Each number is 50 + 15 x the weight over the matrix's rms, rounded and kept within 0 to 99. Layers, rows and columns count from 0.

# layer 7 MLP down (transposed), 512x128, rms 0.0892, rows 296-323, columns 0-127
70 47 39 39 65 45 30 19 51 38 44 41 61 44 37 15 22 42 50 69 54 43 62 49 45 38 60 54 59 69 57 52 57 38 37 56 69 45 31 64 55 80 47 64 48 36 79 15 30 70 64 58 37 36 54 30 42 42 68 48 34 61 37 63 67 44 53 47 69 15 58 75 43 63 65 59 51 78 70 66 16 57 66 45 42 71 77 66 25 41 53 35 31 35 72 55 47 42 49 65 55 67 50 47 71 21 38 64 78 44 23 49 38 54 37 81 64 63 26 13 24 47 56 48 53 59 55 56
53 68 43 64 60 58 29 33 42 24 28 23 34 49 16 73 62 64 55 35 57 54 53 40 77 49 76 75 42 51 67 38 71 32 42 58 53 62 57 62 43 16 42 50 59 51 52 62 40 49 60 20 41 52 49 54 67 44 69 64 29 52 63 48 45 59 53 61 31 57 39 68 53 45 68 27 50 38 36 68 59 35 62 46 38 44 60 43 38 42 69 68 61 51 64 62 22 67 45 42 58 50 60 38 60 74 52 21 51 31 26 47 39 53 67 49 17 47 65 29 43 49 62 52 64 61 49 75
67 59 16 65 48 53 77 28 32 48 41 49 19 40 20 36 19 40 66 49 58 55 24 40 50 48 77 69 49 68 61 51 45 50 56 46 63 54 54 41 47 38 16 26 48 47 67 54 37 34 58 66 60 33 63 50 56 34 55 57 46 55 69 49 41 49 41 50 45 42 65 52 60 68 41 51 65 64 59 43 47 72 52 81 59 74 48 66 56 35 58 44 29 59 44 31 73 46 54 78 54 35 49 69 49 17 60 62 45 49 59 63 40 48 29 51 32 80 71 36 45 36 35 55 52 19 76 55
09 59 64 52 39 62 49 89 60 40 52 35 68 58 62 70 54 59 40 20 46 64 79 68 38 49 44 55 49 36 49 40 37 48 30 46 50 62 38 55 54 61 44 56 57 63 43 50 51 55 31 52 75 49 67 43 18 33 49 48 32 80 24 59 55 47 71 46 66 92 42 33 62 44 70 59 55 37 54 48 47 57 73 51 70 49 24 37 59 60 37 57 44 58 51 51 54 67 66 19 41 57 75 47 28 56 46 36 16 60 54 47 59 67 42 35 48 62 31 46 74 51 45 26 37 25 43 54
50 16 51 40 18 31 46 21 47 17 49 57 50 24 37 41 49 34 29 70 51 81 51 48 30 43 40 47 25 54 56 48 76 67 42 67 59 44 53 30 57 61 36 48 62 60 70 42 64 50 61 64 67 32 26 47 33 29 51 68 51 58 49 57 45 66 56 45 63 49 62 62 67 81 63 36 32 52 47 40 46 55 50 40 62 65 35 72 12 48 58 19 49 37 71 27 74 53 73 67 55 67 40 96 40 66 46 60 62 42 23 55 31 51 46 46 51 61 31 39 58 43 78 49 37 73 80 60
11 72 54 48 66 57 72 38 37 55 21 42 77 47 71 52 22 24 59 34 83 56 36 45 62 84 46 73 88 60 21 48 21 57 04 54 49 31 42 27 30 55 65 40 89 68 69 21 39 37 65 53 55 57 71 51 58 74 34 62 33 34 49 43 54 75 44 70 32 77 33 42 35 39 49 61 31 90 68 77 78 53 64 58 45 91 34 18 52 38 48 55 41 52 74 36 17 44 21 52 43 54 15 35 31 46 65 49 36 51 51 50 50 55 32 66 80 88 62 63 58 42 10 57 44 24 40 25
50 44 43 66 48 51 56 24 56 64 58 66 55 37 32 59 49 19 10 56 30 49 50 54 49 36 57 35 44 37 52 70 72 58 55 43 74 53 63 42 25 29 44 50 71 45 70 70 39 27 64 48 60 49 51 31 43 45 65 79 52 43 69 61 40 21 59 61 65 38 50 50 55 50 50 46 51 50 43 68 60 44 49 22 77 39 73 71 61 11 61 31 55 56 43 59 50 64 48 34 20 33 57 69 75 47 36 61 54 72 55 70 38 70 53 65 44 24 31 49 39 20 74 60 38 42 52 65
46 31 58 62 72 51 64 54 43 34 74 41 67 44 60 43 24 26 53 38 35 55 44 36 60 39 51 53 50 37 58 51 43 54 59 68 48 49 43 49 29 56 15 48 42 48 52 14 40 88 36 34 65 66 65 57 49 52 44 16 64 76 39 54 46 55 50 47 40 49 29 66 44 54 47 64 40 63 43 69 45 67 47 44 50 62 45 35 40 66 21 66 51 62 47 63 73 34 48 50 43 58 59 70 46 52 56 65 38 63 65 55 59 56 48 51 37 72 47 33 34 49 51 36 68 41 48 35
24 32 67 51 37 38 58 67 60 50 35 48 33 59 63 57 93 35 67 54 64 55 44 62 67 52 51 28 61 40 70 78 44 37 54 53 48 66 50 59 55 21 38 40 60 56 33 71 69 44 45 59 31 40 50 40 48 26 46 47 68 77 57 33 43 60 55 34 41 35 43 53 51 45 19 51 64 28 25 47 63 66 30 57 53 48 70 53 51 38 54 41 37 57 36 42 60 29 54 20 96 62 61 61 54 65 46 43 74 55 36 50 36 52 28 56 55 39 48 47 57 63 52 50 37 40 39 72
43 61 67 52 37 76 34 65 36 45 66 45 50 59 61 39 37 60 33 42 24 79 45 64 61 69 18 55 36 77 41 42 25 42 48 76 26 32 42 41 11 63 51 73 44 54 44 39 66 58 53 43 36 40 59 57 60 41 60 56 43 60 45 56 47 58 07 42 59 52 48 40 22 34 53 67 41 42 32 56 51 65 57 49 31 54 60 62 47 69 65 65 60 46 31 46 40 46 59 56 37 63 65 53 55 65 29 39 55 68 67 51 71 52 75 61 67 45 46 59 15 43 50 20 60 71 34 58
53 31 67 62 17 49 67 47 43 90 26 49 55 69 53 65 44 51 39 50 50 37 51 49 48 45 52 45 35 59 48 72 75 81 83 34 50 61 37 53 67 63 42 55 51 70 45 43 54 53 67 33 39 26 45 60 59 75 60 47 41 40 55 46 50 56 61 49 52 66 37 63 41 58 20 65 41 59 69 44 50 44 59 48 55 53 38 49 53 71 42 35 54 58 51 57 40 76 54 18 62 29 33 46 41 60 31 36 46 47 51 59 35 51 66 44 55 57 43 44 57 29 37 33 58 28 43 37
56 56 48 44 33 47 35 09 44 72 43 39 43 58 52 46 55 26 39 56 61 57 25 65 66 69 58 59 47 50 48 60 53 51 15 62 49 64 25 44 60 68 49 55 44 72 66 38 44 54 41 60 51 54 36 39 66 36 39 71 60 35 50 54 54 42 46 41 44 22 38 21 55 32 37 71 38 35 53 71 45 25 48 34 48 49 72 47 53 43 59 39 24 53 62 45 55 78 36 29 54 44 27 60 61 27 90 70 49 71 69 55 74 57 56 50 53 05 61 82 66 88 41 24 58 54 61 56
36 35 43 55 28 45 56 36 45 69 42 55 31 75 69 61 58 43 50 53 37 57 37 50 57 55 37 57 49 38 41 36 50 70 65 36 61 45 33 44 26 33 66 67 51 46 70 53 46 53 42 50 75 50 65 79 55 50 52 66 55 64 72 31 48 17 43 43 42 70 46 48 43 50 48 49 55 62 52 49 08 45 64 45 59 68 51 50 66 31 47 43 80 60 60 43 34 43 35 46 32 61 38 68 56 32 26 54 42 49 53 66 58 54 44 54 62 40 36 42 62 47 69 47 51 37 26 59
55 52 45 44 73 53 54 71 62 25 58 56 91 35 39 46 70 44 54 40 44 64 27 56 42 68 25 42 55 35 61 39 37 49 43 95 48 56 52 79 56 60 57 63 51 74 57 44 43 51 54 69 58 42 64 38 25 36 32 58 45 46 47 59 40 49 72 43 29 48 45 47 58 62 34 46 56 50 79 40 43 04 50 48 56 30 34 62 11 65 44 35 56 31 60 60 50 52 40 55 48 47 26 30 76 43 51 41 48 56 64 65 19 63 35 43 53 67 54 44 61 60 42 46 52 71 43 46
74 59 44 57 42 50 50 05 75 44 27 41 52 49 61 49 51 80 52 29 31 48 77 29 54 57 74 72 68 79 24 78 49 40 92 74 23 33 58 64 31 75 62 57 52 27 45 72 59 51 33 45 45 41 65 42 47 24 41 35 57 61 36 48 42 60 63 56 44 59 59 51 62 56 53 46 57 63 54 43 51 43 73 42 43 56 61 40 51 59 53 50 37 17 54 34 45 38 53 35 48 69 53 26 40 41 48 62 46 57 43 41 54 69 62 72 50 41 53 23 30 42 12 78 32 25 63 36
40 74 49 41 56 47 83 54 44 55 62 79 65 34 38 63 35 57 71 51 43 39 35 27 51 57 40 46 26 65 61 36 30 58 58 61 44 58 67 47 30 54 47 53 51 80 24 50 48 31 50 42 67 36 56 50 47 63 59 42 51 29 58 48 50 70 52 35 43 68 41 30 36 39 54 45 63 86 68 32 42 56 50 76 60 50 47 58 38 55 80 38 30 46 50 72 35 59 37 37 27 44 34 58 69 40 54 60 45 78 26 58 30 35 42 41 64 59 46 35 63 73 47 68 62 35 52 26
49 70 45 45 84 49 41 38 60 69 46 54 67 25 70 64 49 19 67 46 20 68 35 41 48 44 37 40 45 22 46 20 35 47 43 53 71 47 53 19 47 61 33 66 41 35 40 50 52 56 44 51 29 61 28 35 70 71 92 77 47 57 42 31 86 45 32 57 10 63 44 56 50 55 30 46 39 65 64 50 59 71 60 72 35 74 36 42 60 48 50 22 59 60 07 57 30 76 59 36 52 76 40 53 72 50 49 72 84 56 66 54 76 84 42 34 34 30 57 59 39 16 57 47 50 39 54 36
61 29 08 42 71 40 39 81 39 74 54 70 63 64 47 51 38 32 65 35 56 68 57 38 53 56 56 66 50 61 51 89 32 56 16 34 41 65 48 48 67 51 50 55 56 58 55 52 56 46 37 16 65 47 27 39 31 63 54 25 30 56 35 42 28 40 50 36 46 45 37 19 41 35 48 52 45 38 52 59 45 60 49 37 52 53 45 56 24 52 51 54 64 62 47 67 35 39 35 99 49 67 28 40 65 37 44 55 76 25 39 41 41 65 60 73 45 65 54 43 54 81 59 49 66 65 48 51
43 52 51 69 49 59 60 62 34 42 67 72 65 33 66 50 48 56 42 48 41 48 73 30 41 49 37 35 47 56 51 41 37 25 51 62 46 53 54 66 43 43 44 43 60 64 77 56 47 63 43 37 00 59 51 49 50 47 60 30 62 50 52 24 51 55 45 47 66 40 45 47 60 19 54 63 71 36 67 69 40 46 46 60 29 52 46 69 49 72 59 46 29 83 60 52 27 23 35 59 40 25 33 55 45 66 52 38 41 53 48 55 54 52 72 62 43 54 57 34 76 39 59 80 75 40 21 62
63 34 53 53 50 28 10 01 75 57 13 59 67 50 28 79 41 56 37 73 41 52 47 45 87 71 40 41 65 46 14 56 51 54 71 75 19 57 28 17 47 47 42 72 33 41 79 41 20 08 05 41 73 33 51 54 58 71 75 72 63 33 64 60 73 59 44 74 69 27 49 42 59 66 58 63 55 55 75 29 41 43 61 31 40 48 62 48 61 03 44 42 69 44 46 36 40 80 61 90 57 34 71 32 34 54 53 58 78 37 67 56 61 59 64 60 59 37 49 49 48 60 66 47 32 52 42 30
80 48 55 46 54 44 35 57 68 43 61 49 80 57 62 62 41 38 74 58 00 39 49 39 60 59 18 37 42 64 79 42 21 52 26 44 55 60 56 32 39 52 78 83 35 57 85 42 47 58 38 49 65 46 35 60 54 59 75 30 41 56 32 46 14 63 70 64 31 72 43 74 44 55 28 26 47 63 50 55 38 68 33 48 46 41 25 44 52 53 41 51 40 58 39 63 61 50 36 99 26 55 66 44 58 58 33 64 59 39 62 52 64 48 32 25 43 50 51 57 56 33 50 57 43 38 33 30
34 59 51 34 49 55 76 43 67 36 55 34 23 61 55 40 56 34 48 53 56 53 65 58 46 58 28 77 67 54 42 71 61 51 54 48 62 46 66 85 44 34 41 51 51 60 38 55 50 56 39 53 67 38 42 44 49 41 43 20 69 55 61 50 55 69 43 64 38 50 37 53 62 48 39 48 50 31 47 53 35 60 47 33 52 65 58 52 69 51 53 60 27 48 42 50 56 24 60 30 66 30 38 52 52 33 54 44 59 48 10 63 40 51 25 51 69 57 55 77 40 40 46 49 47 69 56 62
23 48 48 31 60 27 40 40 47 55 41 87 45 46 24 77 62 26 42 79 62 56 69 45 47 34 44 20 51 37 79 28 57 75 34 85 35 81 75 68 64 48 56 52 54 69 60 48 52 61 63 63 65 86 41 40 42 67 43 47 45 47 54 69 39 38 53 55 52 59 66 31 73 56 48 24 64 45 80 50 33 44 32 63 53 34 59 53 35 78 67 44 47 55 38 62 69 49 25 32 83 58 46 53 46 26 42 40 65 46 47 28 24 23 43 34 44 34 23 80 63 38 53 53 67 41 18 41
47 41 51 74 53 45 63 63 33 62 67 42 61 42 49 25 49 22 57 31 65 37 47 50 61 54 59 25 99 36 40 31 59 62 32 68 53 53 46 57 53 82 53 32 15 21 43 47 68 39 55 47 51 58 65 33 52 50 79 58 38 53 44 44 53 41 65 42 34 55 68 48 58 34 28 67 64 55 57 37 82 35 38 43 58 18 58 60 35 37 72 65 42 53 50 56 60 52 73 13 50 56 29 40 98 73 51 69 64 51 70 20 56 46 53 52 32 48 46 32 56 42 59 28 66 61 34 47
40 46 56 64 48 66 84 63 69 26 75 70 69 42 28 31 89 48 39 52 51 74 55 66 52 28 52 32 30 29 74 51 59 52 57 54 49 52 43 67 37 32 61 29 39 38 31 51 43 48 22 38 44 29 46 70 75 48 77 61 41 50 72 72 51 62 64 61 22 50 57 81 70 39 67 38 28 32 59 30 53 37 34 68 62 42 39 63 81 56 48 20 63 57 48 34 42 48 52 51 31 31 48 76 56 57 34 59 43 48 43 70 35 09 46 55 63 31 33 38 40 47 51 81 71 57 36 22
42 25 40 63 42 60 53 41 39 71 62 42 25 40 45 51 28 50 61 48 58 55 49 67 22 51 58 45 41 71 45 74 74 42 68 62 39 77 66 50 23 55 57 57 59 59 53 59 41 66 26 42 61 86 18 40 43 10 40 55 86 36 54 50 60 63 48 57 46 39 48 52 34 27 47 60 57 44 63 56 21 49 78 58 34 45 47 31 39 43 54 72 42 26 59 58 71 57 77 91 47 74 45 30 48 60 53 28 46 40 55 37 48 37 49 54 48 60 50 38 54 86 57 51 20 45 40 31
61 40 73 44 41 25 48 41 56 46 49 55 82 56 34 40 56 54 35 64 47 48 25 40 72 57 68 74 55 59 49 33 41 64 45 70 34 74 57 79 50 67 73 57 38 32 53 35 36 35 30 38 45 42 41 49 53 49 57 53 61 48 35 47 35 60 70 35 63 51 53 82 44 79 49 47 73 39 80 10 28 55 58 66 40 44 35 58 23 84 63 68 59 67 37 42 17 46 34 59 43 59 28 86 33 34 38 28 41 37 34 55 29 43 33 54 56 56 53 61 48 46 90 37 45 65 75 45
68 43 23 59 63 44 25 29 58 53 30 51 71 22 46 53 45 59 27 56 68 67 95 38 79 53 16 50 45 58 46 59 43 65 51 38 50 73 48 43 30 53 54 68 34 52 46 50 65 41 49 57 37 50 53 62 71 78 55 28 40 38 50 44 26 72 59 45 44 39 62 40 55 53 42 51 21 60 45 57 46 49 66 50 56 26 63 58 47 29 65 55 71 75 41 15 64 38 69 73 52 66 59 42 34 65 37 62 26 56 47 52 31 49 48 70 46 51 48 64 52 55 52 52 52 49 31 54
# layer 7 MLP up, 512x128, rms 0.0957, rows 297-323, columns 0-127
57 43 71 70 32 52 18 48 41 39 74 51 51 17 65 54 49 56 47 52 39 47 65 68 29 44 74 62 94 47 41 63 46 28 75 49 41 29 49 44 45 70 70 63 47 59 53 62 56 60 58 30 33 39 24 45 45 46 75 46 48 37 73 31 24 32 38 52 42 52 48 72 46 48 65 69 53 42 43 64 20 50 37 57 37 48 61 64 56 48 64 61 51 57 27 48 44 67 46 57 65 64 37 67 34 51 50 47 22 57 49 20 84 44 45 44 72 64 53 70 23 39 50 32 40 44 42 53
71 40 64 60 50 42 37 47 56 57 29 40 65 39 64 63 44 44 65 57 54 88 79 51 24 48 67 69 64 36 43 52 53 51 91 29 65 26 68 52 47 76 57 44 70 29 31 32 35 73 53 61 37 51 50 50 21 40 37 27 56 56 39 62 54 50 34 44 47 40 16 62 28 56 26 49 52 38 35 50 40 49 38 55 50 26 84 58 36 32 66 40 49 81 70 61 52 67 53 66 60 51 56 47 33 45 57 58 15 52 24 25 41 64 59 47 55 40 44 34 31 52 73 57 38 44 41 23
52 49 66 16 52 42 36 47 49 47 48 65 61 31 38 49 37 37 59 59 85 27 59 53 30 58 38 80 31 51 38 73 51 61 37 36 79 54 67 44 32 65 34 35 59 57 55 71 45 50 81 52 38 71 59 53 41 78 73 34 60 62 30 38 60 24 60 37 59 79 51 45 66 65 18 36 58 27 55 45 55 50 40 56 62 51 43 53 22 52 28 57 28 56 63 82 18 52 56 52 89 60 41 61 50 49 46 56 29 42 38 36 38 34 63 46 41 48 44 49 68 39 75 64 19 60 42 33
51 68 86 36 22 52 51 43 62 47 51 64 57 49 54 73 28 53 20 46 65 62 68 63 57 46 62 50 75 56 60 49 46 65 67 43 52 46 59 88 45 34 46 28 54 43 39 41 48 73 56 61 41 40 60 88 44 58 44 42 40 56 43 61 50 34 59 55 12 27 00 41 33 38 40 33 53 56 17 28 57 61 42 52 45 56 95 34 59 66 69 66 49 52 62 52 43 52 44 42 47 52 56 24 33 42 62 30 33 30 38 17 71 49 43 50 65 55 56 47 38 41 67 58 55 45 67 63
56 83 34 63 34 55 20 33 37 39 35 80 60 61 47 32 89 63 64 80 29 62 46 66 31 50 46 62 57 42 49 38 63 54 52 51 71 49 74 67 59 67 37 42 45 59 57 83 56 44 49 50 38 38 28 37 63 38 43 55 23 70 65 35 69 11 48 59 51 44 34 54 58 39 28 46 39 13 33 40 49 71 41 52 45 48 53 36 36 35 15 70 69 71 57 71 07 49 46 71 55 67 35 73 39 11 66 76 47 50 14 54 89 17 43 54 72 55 64 66 83 09 43 61 43 43 26 55
30 60 51 38 23 68 26 65 40 29 67 23 60 55 60 32 42 67 74 55 48 51 42 69 21 20 38 50 47 48 37 56 51 47 45 29 00 47 45 44 59 43 55 43 28 61 40 36 67 54 48 53 61 51 59 60 32 45 42 54 47 59 73 39 48 42 43 43 55 37 47 60 69 38 58 66 68 55 38 57 78 74 36 81 48 52 31 83 28 48 46 69 50 59 73 40 38 37 46 51 60 25 53 91 50 51 54 40 35 65 32 48 65 41 50 49 46 74 72 44 50 45 67 50 57 74 36 54
56 43 33 55 36 45 53 52 56 55 74 44 66 47 59 58 72 52 56 46 71 46 55 61 32 49 29 65 59 31 62 46 55 71 43 23 66 70 46 59 38 55 58 34 66 47 31 51 63 33 75 48 41 42 43 58 42 64 42 79 70 71 54 66 52 61 66 37 49 60 19 26 38 44 51 85 54 50 47 44 45 37 56 57 56 58 61 51 60 53 57 58 27 54 30 38 36 60 57 46 62 34 34 55 26 36 50 41 46 39 51 33 63 19 61 58 48 40 63 36 48 52 44 53 41 31 38 29
56 47 52 45 39 53 45 47 53 76 74 42 57 26 39 35 25 54 48 62 54 48 51 20 43 42 54 44 21 49 40 39 75 44 45 53 54 60 63 34 83 61 51 53 51 42 47 60 43 56 65 41 64 41 63 49 58 82 57 61 25 33 42 43 63 31 32 58 37 49 29 44 44 21 70 81 51 71 72 27 57 47 51 70 39 54 59 53 22 40 45 53 74 51 61 46 17 66 49 67 42 46 42 28 62 68 48 45 55 32 42 19 41 59 47 36 24 48 53 61 36 49 63 64 42 68 50 51
49 80 43 26 67 68 48 30 47 57 56 46 68 54 55 61 42 74 74 21 57 45 61 56 29 42 40 49 80 29 34 21 36 35 49 44 74 61 47 84 49 37 51 43 63 71 67 51 52 68 68 53 49 50 47 32 54 89 30 36 54 64 22 26 43 51 65 27 46 37 52 29 55 28 42 45 41 58 41 46 69 66 72 76 63 50 42 37 38 51 71 58 43 18 49 76 63 56 63 64 63 36 68 62 70 19 50 47 54 36 38 63 62 22 65 40 54 29 48 36 58 33 45 70 20 55 48 48
42 63 49 36 56 64 30 20 46 48 57 56 50 52 75 35 94 33 50 62 44 46 62 67 58 69 33 48 71 59 59 47 56 44 34 49 42 33 31 36 42 39 48 20 76 46 72 51 28 48 20 57 66 60 72 38 33 35 44 56 50 79 61 50 56 39 48 47 53 34 46 31 62 39 50 53 55 69 44 74 52 50 65 49 42 52 61 60 54 35 51 57 58 58 57 48 70 28 45 75 40 40 49 34 43 48 31 56 27 37 61 55 68 71 45 46 39 53 60 44 39 47 60 56 47 62 49 61
59 55 72 48 47 42 66 38 51 27 77 49 51 20 44 42 34 50 68 59 57 52 61 51 15 30 19 47 86 42 52 51 46 48 38 20 37 40 63 61 59 40 04 68 70 50 40 56 55 40 59 41 66 53 78 65 30 45 40 57 38 57 52 74 51 88 68 58 69 42 47 49 56 51 46 45 48 43 47 39 43 54 26 37 37 55 52 54 72 35 58 40 61 27 48 61 58 78 58 59 49 51 55 47 51 63 47 44 29 50 12 56 31 64 51 51 45 88 73 40 38 62 70 33 55 57 44 69
46 52 54 44 62 55 39 45 63 61 66 37 42 28 47 38 42 54 69 54 54 28 49 58 43 43 62 44 46 49 56 68 71 26 59 47 49 70 77 74 89 57 46 41 52 68 36 50 48 46 77 63 41 28 76 61 39 62 37 27 75 37 24 49 46 50 57 66 31 52 54 49 69 42 71 53 58 41 33 43 93 61 50 35 41 36 56 61 62 45 57 47 43 73 62 45 33 25 69 37 73 38 38 67 58 61 39 59 34 21 60 48 54 59 37 24 25 47 68 43 43 39 59 54 45 55 36 50
50 56 45 27 39 72 32 43 61 31 42 24 46 35 72 59 48 63 47 30 44 61 54 41 54 55 64 39 43 24 23 69 68 54 57 25 51 33 46 56 51 75 43 52 64 62 35 64 76 52 70 41 42 50 69 52 27 42 57 50 62 64 33 57 26 61 56 76 44 37 61 28 37 12 70 67 64 50 43 59 75 65 42 29 89 52 80 41 65 33 51 52 54 46 93 40 46 61 32 61 56 38 45 55 33 53 46 64 13 58 32 32 55 60 56 46 56 73 60 69 60 51 44 41 28 43 22 62
35 62 18 41 51 56 44 45 57 39 70 83 72 47 41 39 61 35 66 42 65 48 36 80 55 40 57 40 42 51 64 36 72 62 44 24 64 49 78 46 55 41 28 26 64 69 80 53 50 76 57 25 24 59 41 56 43 32 67 67 37 43 54 37 53 35 42 74 75 67 34 28 41 39 32 35 45 36 48 65 57 54 33 33 58 63 45 48 56 42 60 53 42 59 77 39 56 61 59 36 36 67 35 86 44 51 53 29 51 54 31 50 48 41 38 52 46 37 54 59 55 54 61 49 60 42 23 63
38 18 46 59 53 45 33 47 56 56 45 30 74 60 67 40 62 56 46 31 47 77 63 40 57 48 69 63 69 51 55 47 55 72 71 43 25 52 56 46 74 60 35 51 32 69 66 59 46 70 76 50 48 74 58 37 49 66 45 36 35 44 59 40 61 44 68 55 60 33 53 43 81 36 34 38 31 31 35 73 38 25 49 35 30 44 56 36 79 24 42 65 68 51 61 73 43 63 74 32 49 46 46 51 56 41 72 47 30 45 49 45 69 19 37 30 56 32 69 48 43 48 91 38 53 39 50 58
54 55 73 30 48 53 25 27 41 40 60 58 68 58 51 76 41 52 55 25 43 52 47 52 59 49 37 46 76 34 48 74 29 60 23 41 46 71 46 39 47 39 49 38 68 76 33 66 63 61 69 61 55 31 66 55 63 54 35 48 19 43 34 64 32 33 47 55 68 55 60 65 76 67 30 31 68 24 66 49 61 54 36 34 00 68 66 63 63 65 24 56 38 75 69 58 55 40 41 59 43 49 39 14 51 44 49 58 57 41 34 31 48 39 50 32 51 57 64 45 36 41 66 54 36 68 69 90
47 57 40 56 34 54 60 60 52 53 62 55 66 43 40 63 23 82 54 05 49 71 73 42 40 29 80 44 48 26 59 77 37 40 58 66 41 43 57 38 66 65 19 56 37 15 29 54 54 72 22 30 84 80 53 72 31 51 53 32 58 62 37 37 44 55 49 63 47 54 24 21 53 34 45 45 81 58 39 64 46 17 29 57 62 41 45 34 54 56 42 63 31 64 43 51 37 47 25 79 45 63 71 37 42 45 37 08 42 25 30 57 54 41 39 39 74 66 92 53 36 55 75 69 73 53 51 64
48 37 40 35 42 49 32 50 44 41 44 35 63 48 55 44 45 38 60 45 71 33 44 59 58 48 53 51 53 52 29 34 56 64 77 59 57 51 92 86 54 38 36 55 69 54 62 41 22 65 80 67 20 27 55 59 68 44 37 59 17 53 66 61 52 20 36 53 06 48 46 58 53 52 48 41 46 60 30 28 48 40 56 36 29 40 50 72 49 76 37 51 30 44 43 60 56 35 60 63 63 44 38 75 82 45 64 52 55 65 53 64 76 53 30 37 42 37 67 48 47 34 78 69 27 49 38 24
36 44 38 43 72 55 21 28 86 38 29 55 66 51 34 55 51 52 57 58 51 58 67 68 41 51 50 59 59 44 36 60 69 81 78 39 37 76 33 30 43 44 29 47 34 47 57 54 28 49 21 65 64 53 42 35 36 88 61 77 61 40 56 44 85 44 76 50 51 66 40 22 38 47 47 44 78 60 57 89 50 41 35 45 25 78 39 43 54 18 24 53 62 31 42 34 56 43 54 57 62 49 30 25 60 50 27 61 34 40 53 57 71 41 57 63 47 56 45 40 41 50 55 37 60 34 61 47
51 64 54 58 11 68 48 67 65 52 17 35 73 27 85 60 17 89 76 40 16 38 45 41 51 60 83 34 54 47 61 51 33 63 39 32 51 66 45 39 57 69 47 53 28 52 49 57 71 47 31 53 54 67 81 33 63 67 26 64 69 81 55 59 43 62 48 39 41 63 17 47 48 45 25 35 48 56 33 73 60 65 40 57 53 61 75 47 71 44 48 47 51 50 28 43 36 47 62 86 65 66 39 27 60 58 29 11 22 35 16 54 36 51 34 28 79 63 77 40 64 06 73 53 16 46 41 57
60 44 67 77 45 54 54 50 70 56 56 69 54 62 47 52 59 44 25 51 41 37 49 60 51 43 75 56 45 32 46 52 35 24 78 66 67 44 13 39 51 61 43 60 34 56 42 63 61 53 52 47 52 51 55 53 57 57 36 51 34 53 61 50 52 34 17 52 49 51 52 49 47 53 37 72 38 43 77 47 71 47 52 54 44 65 44 53 51 34 51 58 69 61 55 68 66 36 45 55 51 61 56 45 40 35 35 46 10 45 66 43 68 23 46 63 55 10 54 31 40 44 41 57 59 43 47 59
62 39 51 55 38 78 42 52 55 50 45 33 74 39 75 40 52 43 49 52 40 55 70 57 53 32 48 51 77 56 35 54 39 66 79 17 43 40 76 37 51 25 71 38 52 78 35 46 67 60 44 52 30 47 55 49 14 77 58 41 58 70 56 35 49 37 43 23 56 25 55 40 46 43 46 57 63 43 55 60 56 20 63 55 79 48 80 54 60 72 56 64 55 48 41 44 24 39 38 39 53 33 49 61 41 63 11 53 22 42 40 51 57 75 52 34 48 28 64 38 54 49 60 35 23 51 40 71
61 70 49 69 32 39 34 33 23 51 53 46 61 52 62 26 73 43 18 50 49 28 37 66 50 76 31 42 42 55 21 31 34 45 62 57 37 39 22 42 41 54 09 25 62 37 29 61 57 60 57 62 57 67 58 57 52 53 42 30 38 47 43 67 54 01 56 57 53 54 59 57 69 80 68 72 85 47 82 64 48 57 55 53 42 52 62 57 56 51 39 60 27 82 63 62 63 49 29 72 41 77 44 30 33 47 51 56 30 60 49 50 53 59 20 52 61 76 55 58 42 47 73 44 30 35 47 64
00 55 51 32 72 46 45 42 25 63 63 59 63 50 53 57 46 37 48 35 30 44 46 44 29 57 46 84 29 58 49 66 65 50 35 50 46 68 41 34 39 32 46 62 48 67 38 73 46 67 88 56 62 56 66 68 41 62 47 44 57 62 44 21 45 30 69 43 46 64 58 37 53 13 39 73 62 45 25 68 44 48 47 35 79 66 29 39 44 63 36 72 30 69 58 80 43 39 53 73 60 78 23 39 38 27 39 59 24 46 47 50 46 55 52 44 39 44 41 38 65 53 49 48 45 30 58 45
19 45 64 11 40 57 48 42 58 59 50 45 68 61 38 45 77 45 54 52 68 28 39 59 34 20 53 62 51 51 69 48 43 88 36 49 43 34 26 82 52 67 42 20 50 61 47 48 36 42 55 35 39 62 69 90 72 65 48 48 05 64 61 63 29 24 76 52 47 53 55 48 60 68 60 42 48 60 75 33 43 38 52 32 63 44 58 88 28 47 60 47 44 75 60 48 36 35 22 66 42 49 48 55 75 52 25 42 50 57 32 54 70 57 48 23 55 66 31 49 23 33 51 64 37 41 50 60
40 42 55 45 58 65 49 55 72 28 67 20 40 42 59 57 21 49 68 43 47 53 78 53 58 34 65 59 28 59 61 40 89 25 50 28 33 50 39 49 80 81 42 58 56 57 29 59 45 63 96 56 35 49 55 41 45 61 28 52 60 74 48 55 43 61 53 39 67 51 36 32 40 35 57 59 60 68 53 52 82 66 32 42 54 63 70 39 63 56 40 61 46 72 24 77 48 44 43 79 48 16 33 53 45 44 17 54 33 61 20 42 59 17 61 40 26 58 56 52 30 19 33 45 55 24 58 79
27 72 59 24 41 57 48 39 56 49 60 28 60 52 46 45 45 34 66 71 66 05 22 64 36 69 81 56 45 42 43 33 53 52 58 49 70 63 42 47 54 47 30 36 45 71 53 54 50 74 57 47 37 45 45 38 51 46 32 60 55 43 34 56 48 38 44 77 31 35 72 61 78 51 54 44 17 45 38 44 63 43 56 49 69 78 54 37 53 55 46 63 52 47 50 80 37 64 40 38 47 43 43 73 53 23 54 59 44 60 60 37 60 50 40 37 29 54 39 36 65 51 73 47 43 43 75 52